config.yaml
head_dim: 32
rope_base: 10000.0
qk_norm: true
extras: ["local attention windows", "paired heads", "gated attention", "exclusive self-attention", "capped logits"]
init_std_up: 0.0289
decay_fraction: 0.732
decay_shape: "linear"
Each number is 128 + 32 x the weight over the matrix's rms, rounded and kept within 0 to 255. Layers, rows and columns count from 0. Numbers have three digits each.

# up: layer 5 MLP up, 1024x256, rms 0.298, rows 104-116, columns 0-255
# down: layer 5 MLP down (transposed), 1024x256, rms 0.144, rows 104-115, columns 0-255
up104:146128134086130103169104139117159136133162147175112140113093187129148130083103123103127173190195097120095161122153188043041133064135130211152123128120167154147149104113172126130177086120116159092117150131086164103124181114101162200130082144161092024118152124132112119166071115139110136162121120126165111108104152099152136135152166150109106084224123085127118089167138170184072084149124110083077132076147150166119118093160122142114148086145089128113090111103074128129141131231146160128093134151120165171129113169081158113106116172119135135154141141089173174069103148117163112137091163166106142123098174154155056140115082146178175088141125119144127140095131113092126197112098150120093048121139090113119107146134105124133140097098137144134121128157171089119186114140092186
down104:145117093135151110148129088139124120105095094152131125156136173123136114082116089072075139099154086064185149174095110131149145126099141111178103164073128154188124087097133146158173157154086087056134117160144154125146133181127142138147069065121137143142069142169172167088092104145156162139170101065189108127111098106145072133186126186148074122122115138099106157148155169192104093103132149094125171107201127088117144201139134101097100121120108091133122152093118168070163107178103154131066159116089130113079073208101156120097130090203131119140111122129110124206109176111103121069057081144091149099082069119135087128155112146164077097180076151157173155187127143092182107066129124171139136097158112111105106079193070135171141178119159086122150082163204152162116142147116185
up105:176070113102094144111047139087124108100184106181105143154130102149164097120185194058157173085173087125183129126145151142157076116094100080093175107143190175130088117096146110083147147138045108105167158144122163132117135082121122148093146155143111121090112188130155135079166142143096133182150118115090175118127084138127141120155154130152127100119130146125172177129137165133132111104125089133098116148057139113136106138132108146105081110143184127130120149202128119114133177150151093124124079128149176152137094137172100136135085152148168088150105137117136106076120209124164144140121150158105104121208154082155144176178133152124095106152129107144074169122145162099094144173162141157176110114113173118135139114144108165106074137113173134089155101171115214188108115137121152
down105:098087146115119180138079150140105170170140195133172120158142111130150127160097155134145175158117142152087100126156170168160147111112107083095097135098105135100156130130192136115144105150144140135139186139108125145188172086104099078084128139091127159150146142124111166073152149149131108150045103127132177080164133114153107106139065106048127129095136163095136183104143142148104174156111116106137133081120126156151125149167119133129111113113124071091102121152056084118055137113138108160110117126108145116168130100146150093124111114132168103133060100116160115158138114130139140105152120089124159136143188157197086122087152096131155167174115096117148145086111119109177086119126105101087122146126122120105175093063146102145109121145085102138148145156159133118152094117162141
up106:101135114073137129110062108156168101106149091121154166094139147144124117134122093149101138141098178148094152107106074121069096085157139116111087102109154110122112154114110120184103133118134178068092107143112098124139134130135107126101097121152202134168183169101143130178156117120139112156108191122115119179134120133092144136144160147134149141162126091160105135141128097146130172167153135078132140149123153159100134143166106154141116137095165151135159138109130092079172151143134163105099107118141103155080158135126133112160155196119141157151191150160162169145121124107109135089167119134173078112106140174055122101116102167116141073166132048140151106138111114185154187129137116152131102119085173147137150171112216141127126122157173126100122163128102111130151124079132134
down106:162140125191085126081105159107146127123102111119145148131147165115147121131161117101124132050133191089095155098119161140120142115152129144096178195121139102115131122111125126127170145129073096130167149136145164183156129134110100108152160152139103117046194090171145105161168167079127137129097112165147138122153110117169071108158114137094082097144163107072157157098160064176170140099115149165146091132147092149162087165151096106138106151144111109167147117133165196117146146126135108107119079136157130063097110150135086091116124174159141114211152150052159109177166096112104130120106133134194127125119145119120100097192198164152136071189143176132140193169153150091160126123087128132160099148140167086149068170113154129144077114119171165139082146140140116111089139131074120
up107:150199133129129070131092109059161177109198096173132101214172092133126089153115140110122131119142095130129153056119144104130143097144155108104171082147114158130104104173156137126103081141123119145118128094147154098095095169154161145137186142174087131067102081131126124156165090149121122175131144166109122123106126155097105125123145180159127089116179155174199101189140155178136126119142115106160131117069140114127171094155135135151160121111158139133174136124161095088146138183134116121197127173149106104112087139095105206143127089074144102152128093172175149138140132156189134106118127142162164137113093154135141126117106099126183150082189128088074200119137130145166128136127159118139121122197136128070122180093099174073132131193137139116128166110145135175176103192180120
down107:165062209062161145142149149168041167135094065079130104112161063171145086157125128096124063117110115128183107085134118103134200089099187098194180162150113176080118167112137073130090133156023128065160157123097124128108152141201063149102132112094121100146130125157134139160057074204150114136157125120100070153099105144127172096107111117190125172186088131120115117092110115099227072085117135107134124118129121146137182167104119198210202165104131159110113180155061120103132098149137129127097062156111119086063053209076170180142138182118139095145130091162101117136085159129068180164101118091024129066134102175197149093108092103078144071056149126122081159133147099189101211200170135130218142115209083117112165102097095103162097074151111139154154154077156121086200125108117143
up108:153170122110151159143167042159099126134146079113154148126125052154065083140179142113146138167112147143064052102108153142105079178103118093155118174076111109160150164115107124151130184159109196125134102109173203137141141088143119058060164143195156096110133102155131069156118096129129095085114116120118181060134179109178094115139171103087142122117165134184084113165067122095183107135148165124077098102169145145134182151105175116116123098087145114088123163138122089078144068173092111104156116082085135132124113182120092138118125171178097164162142203095138129153164070084095120131151095144125152103119169140164131164057153142118138172101143100165027143117125103136118144092140123126109121157154126057119132105115087081163118130147138132146095164056115180150164141113144164
down108:141169131173130115141120147180097179149109159116135169129105108132104144149161153084095151111129126081116117148138098125167125129125108108136119127070128166124100155156111100079132141201129112124117072120128176111159184177111042166104120139099127101195066096092113088120172066114071148175099109066073068099149165171085140086155169117157113094124147150171160158188126125154147152053149120101121112163125131104200111143171137112132162106077139178111115121091188104127199144107124140105101163087157150176103151150155093079096103118132056202099196224120081152145125153123108109120102106122140173160127121164124142194132119159111131128117124114169122097134107175159158100107145101108077137113151124100123141090154137124112092120106128145143110125129176124181155094149128128
up109:118084082057107117126081104188183099158223111156150134107148168110160099101138120114131132179160131135116178126086116096126122127130140096076123103106112084097159099141071104115187145164146143079122159127154155105117124094199100204081132138062153092098102122136122170157092049130130122034145127192165103175144132141135095150111117153118178118105156137164121136170121170107132127108112153164153155074119139190121143095179084149123146091159122111141211098158146139144192125166070162116135136158149119145143098159134172140060122106180140106169184134130141136114091154174117175100095085154186131090156144151149143059110177184116070109131091080138147180105161116104094177128090163113046168116132101136172131172108078106169171091139143183139144137141086141183105111164114128
down109:132197133135099128136166171120151141173121146106088146071137098130150115145190078133130170136077138132114060118120132101128159139130141138111105124124146119173125154157081190160121082136101166076102108151155126135087142115102207093098099102157134096182153171154095139123104067129041137112130124129125106136150116074115125146071146163153158132128107136138121167143164109148140132111128164152056093151092141174145154108130139119093147105175166153093123098179127101098117099122136115164160127097153147121132128134135133078093151132125127125153126072142143167072131073096156087095081077109107104152108093134168157156122121132165156144143126127180203103100084102082052185118104091115163125085101166126148155139092130091121157081163144093108122119132100158169083072189128112
up110:130081134115108142117105128109146139119151099162095113111175148114142139135136136126158156105114070090096148085066161103102143150147114087123175131122128120117112082173147093161156142084149126091170118134100112130117163161131116123159141107085152117176124169108082165139091236147160167181122149137125140147099162159103148157147077171082139146123099148091134209114101164136091141132129084152149166098174135131186151129129148158086123055136112122180125142124087093132116108162105188160109091157132067158169063162138096104110149107115144084078119160122174144103112087092121115152115125097130183171089150108177096136111107086152108180064111172170099116121128153125072160210118153147082158093067168119093108154164175154136096153065164125097095163128104186135166093104116179
down110:106106082122128088175129111153139110152088087121120160150080160117158146147097105088109096125145102117107099103100123162127127134138109108118142163114109142109086125122116140149134101093185163209090130131108175144116140099084086075138090106112123133142138087126073088084115161066107141177180162147130162076106134158128196167094124155099101127118078147110098076133125140127136156158096129141085111121137102200146167086072174138140151181169140145114064143131099162187164159108160115144134126165139136150116084107104127123154106123099113083125132105070180162049142081189112124128175094117129159141151148074119129171174126118144086086116081116091142054132134166164098155120079114076127113079096146162133161168097154090150196121158126157096159092102189108078125138125088048
up111:061121143098149153136166089163166079180115088140147084115146101121128176130124095141067136139127148103175144127102117133115121143154093164087166124097095126148139092114162129116166131178125122132121118102148131077159136133178115117160150123093106130114099099114120120139121142137087121119114183115168122119089126137129142152105151181124128086147089142159103122106096153103105195121166088111116117113100111122135143123106152124139083078139096100105121118125108123132131179143130147135151126084162157083142182109121106133152114198117080153108123114129125088131150156116135062155106123156117135144180102111116078124097132121057111119136168138105113098109139078155080158131174115128099091102159164087097169092111127147110112139121194161110150123141144125139156169104107143
down111:098077220212130172062165116034126144077109175177080114135131141090025234152157094081088086181212045079076115154103156155097126118124134201101185138134095184143135113175208071207148071106126173137180125065152150134158171159123111162165182135172143114127161132112086140148157135093151118101104110080126206089156142023156124076099140101195163076114055211132098157079145112093177051125160137167104046110083116194118121150098102124115118094142098082064070084116185198117107156125038052139137098143194139118094139097128098104178143205127115147195154046084127108138127155142168101183091119068153095170159080055086121168050196142102106146168104137183141112085133176141093129092110079135112128129129144194050119085072135207187149123179129068118106179127145107112113113155081122
up112:156130187104080107073116108100132132123144150167132121139058111140123133103160150118131149083102069101096155117150135149097128162054132125075095058123164081064109138204187180069177131153145100196146137150077132133102113115098169092120166136145142144142149075160185152147117118120119146155198156122133131158116112124188105116158089140184127114159185148201175104080077115171120109140117161097168132128157175104082116223114109130085088086119125159187119131125112083095075123131126099157058146133151126206139147143105097090157118156212100129110147068089167126183092135093126059144122141076184144145162079093145047126212122091092172214141119064162123120139042206123154089155125081099132137144117176183107148204169077097185092124133124112153192124078123164081103116150119148
down112:102118163128094105169165113125116150135105123122110125127112143077169065135103162131121153142096171113227054094154139130119121132137108105104099098136111122121091162104117163109133136153116113088129093212141159239121141147117129145167154139150128108077127113130158069114083080085144110148161150100112137108125174102127075173122126186045150116164119123131112175076184095135162092072128140157164123149169039121093055175145167159145155114118065187096094129125091163107108131131169180131157130135137085123171130157066140104205174113137045131140101126104130082109078110136130100119153162094101114121139127132099116101135088193169156103163097133130141119106058150120126101079067152146173122145125124105142118135128127076105070182052094136110122128110123068126093145114135150
up113:130119140118057103150103132170152165124144144120172115074110120152156146129103132116148095158138066169077175071171109102115121076126180088115056135079159102092158148159145082104077098152127144102096159108160178143146101194146119076107180143103149144126114204156181163085138140160121176135152134045128114187134095138126100136168106158114127168171137165174136121134090180157082136141153126114147112157169119113152147094100131119131107109111045129105207123198117171121103132132093144149114147151096174085185097167133132162120148143161134125122152084155162129175142177105162209090089108071172119142116156112102105154104212122226199123140132072098098134131136174065172068138101138167125140119127180116152114085087177134160067117189119092096123176096177127145126139117171129
down113:128159160041114106112131096102157105122108087117145145126133155063102138172115130110143178121147098105057117090122085102189150170170127121144121148075093129132083083184096154142154091148145147083115164176144130163171095143208122129196131150173125089154177186096103219111154122109130112112132076134169108136094128131204110063164126124081104179211154109147109131125106157103062166121147130125170187158114125080142127113206145118063116139119123177085122103109149131143098143133146174089105144099079139166100117123161172123067167165174157111128135135113156103138153101155196132084116124073168148195090128141058149094133064122119131110140132141115169152115166153125177144097094129124100115183119124151096093161096068132122157120137085117168166069146181106106085095093099117
up114:146147153067112146138125165147138152172161117132120113133124091134133117081135113118160038161133015125140071139138169156163144106077118109177051155130137179161080138126181131092151109145108085124141098110163092129165131126093096190109117127114112155138072120124145137126112120146186090105154117106154130121114161074162077119110177143144143160164083138140145126106133114178110145098145144146156167135118137128122165109186078096091137116164169084138133117108078081055105104098100160133146144139131148175158103111144144117148107129133130088126117088166139143089117128210159163118155135102129158162103106133094123110100149136143225135103189121143120112085110153116101123100093109144095122113141107135125074148161102131120140126155170119081140128137114132112164151135126098
down114:081099098168126154128148073081086121185163166120122161095189197097155121111113152183115105119097118076149109111192183078137143051133099098156197213123106105170148073172155136161088116133110163082148106146145115134133111140163080116115137141089180064137125126169149160164131110134191129098161127134088164098157107164147110173105118124136120123149108128109088152125128116183143106149161167180184106161079117134105084138117159064106160134149107117131152103128125093115158108128158135064120154103112145118187118149134109094084111146161136138094111074092128126126097124128152148124175140021130095153120113122046179130111168117116146074135152121161108122136110106206174127184139143103139127114144093118129075100142093115152132128158152131147110141157047137125151135124135107
up115:142135102116127140123109122105122126157154113105131145113088085153125158103128144112110165100142085131120137135150120161121117163169157094099145128130095127133093107116102127131129100137098115133099146088106141126164119159140140146135138079122117148162087146152131101126168136149114104115141126089142121153143126146111081126152112150130138121164133131099130122132062119116174180089123110153115170139173120138187164137154118125125128121091152117123143156154140134137094136108115151125145128104162098075076148128105097108146125158167051129110128096110121141118122139112151117154142141088089176175168149133152156142097208110141131120130123157135148151151115048131119136137137119104105083125146120100123126107121125122073128132116166148134139107128157106163154142116119175
down115:075109125143132086095087133109134091204112156180152040109109124174081145166180114189144085144089074130158089144069101149133078144095115221122136118107130173121062114068136104098151103068215175119178129108081156080128131110169141178142134138106122114156162113059141157140086095154131052200080107207140148103113123127159087123133139159127129113077108126167119161172133140099096119159156201150101063094133079116174124192109160127167130170169094150112098111115098125063139140131115116119150135130102181213072121131136125148116082107064150100100167144169122167110138073167082128123120120147110071110093095096128142126129105160110157160127086078141096143127119194122130132055102161161201182052166117148125105134091138140134158134102100086139150109147146120132103112121120141
up116:122122122113156115186149166183164153130185167163126102171136149075162045087112153138112133104069129139093166070140140054115172074092110113177073131150156136090079045171174118115153145089090106129140107155136201128161138153105095144104113162119094091125115090165140148109141105094094102156161186131132168121088159165076167125202113113103074120151149129198150128102127111101118150121143115124239172141098097104186099089147125116152156078080116048184138075144149134142112170144160129164199109144104123096111099128119154117180154098183116100106155149153133176206168132102164126208198115108104093129115216087136098119139116107086110138143099119150149130138203141099107142134157167138103111146115108089091049159128171105114100136121113187123134137169094187135147196114133124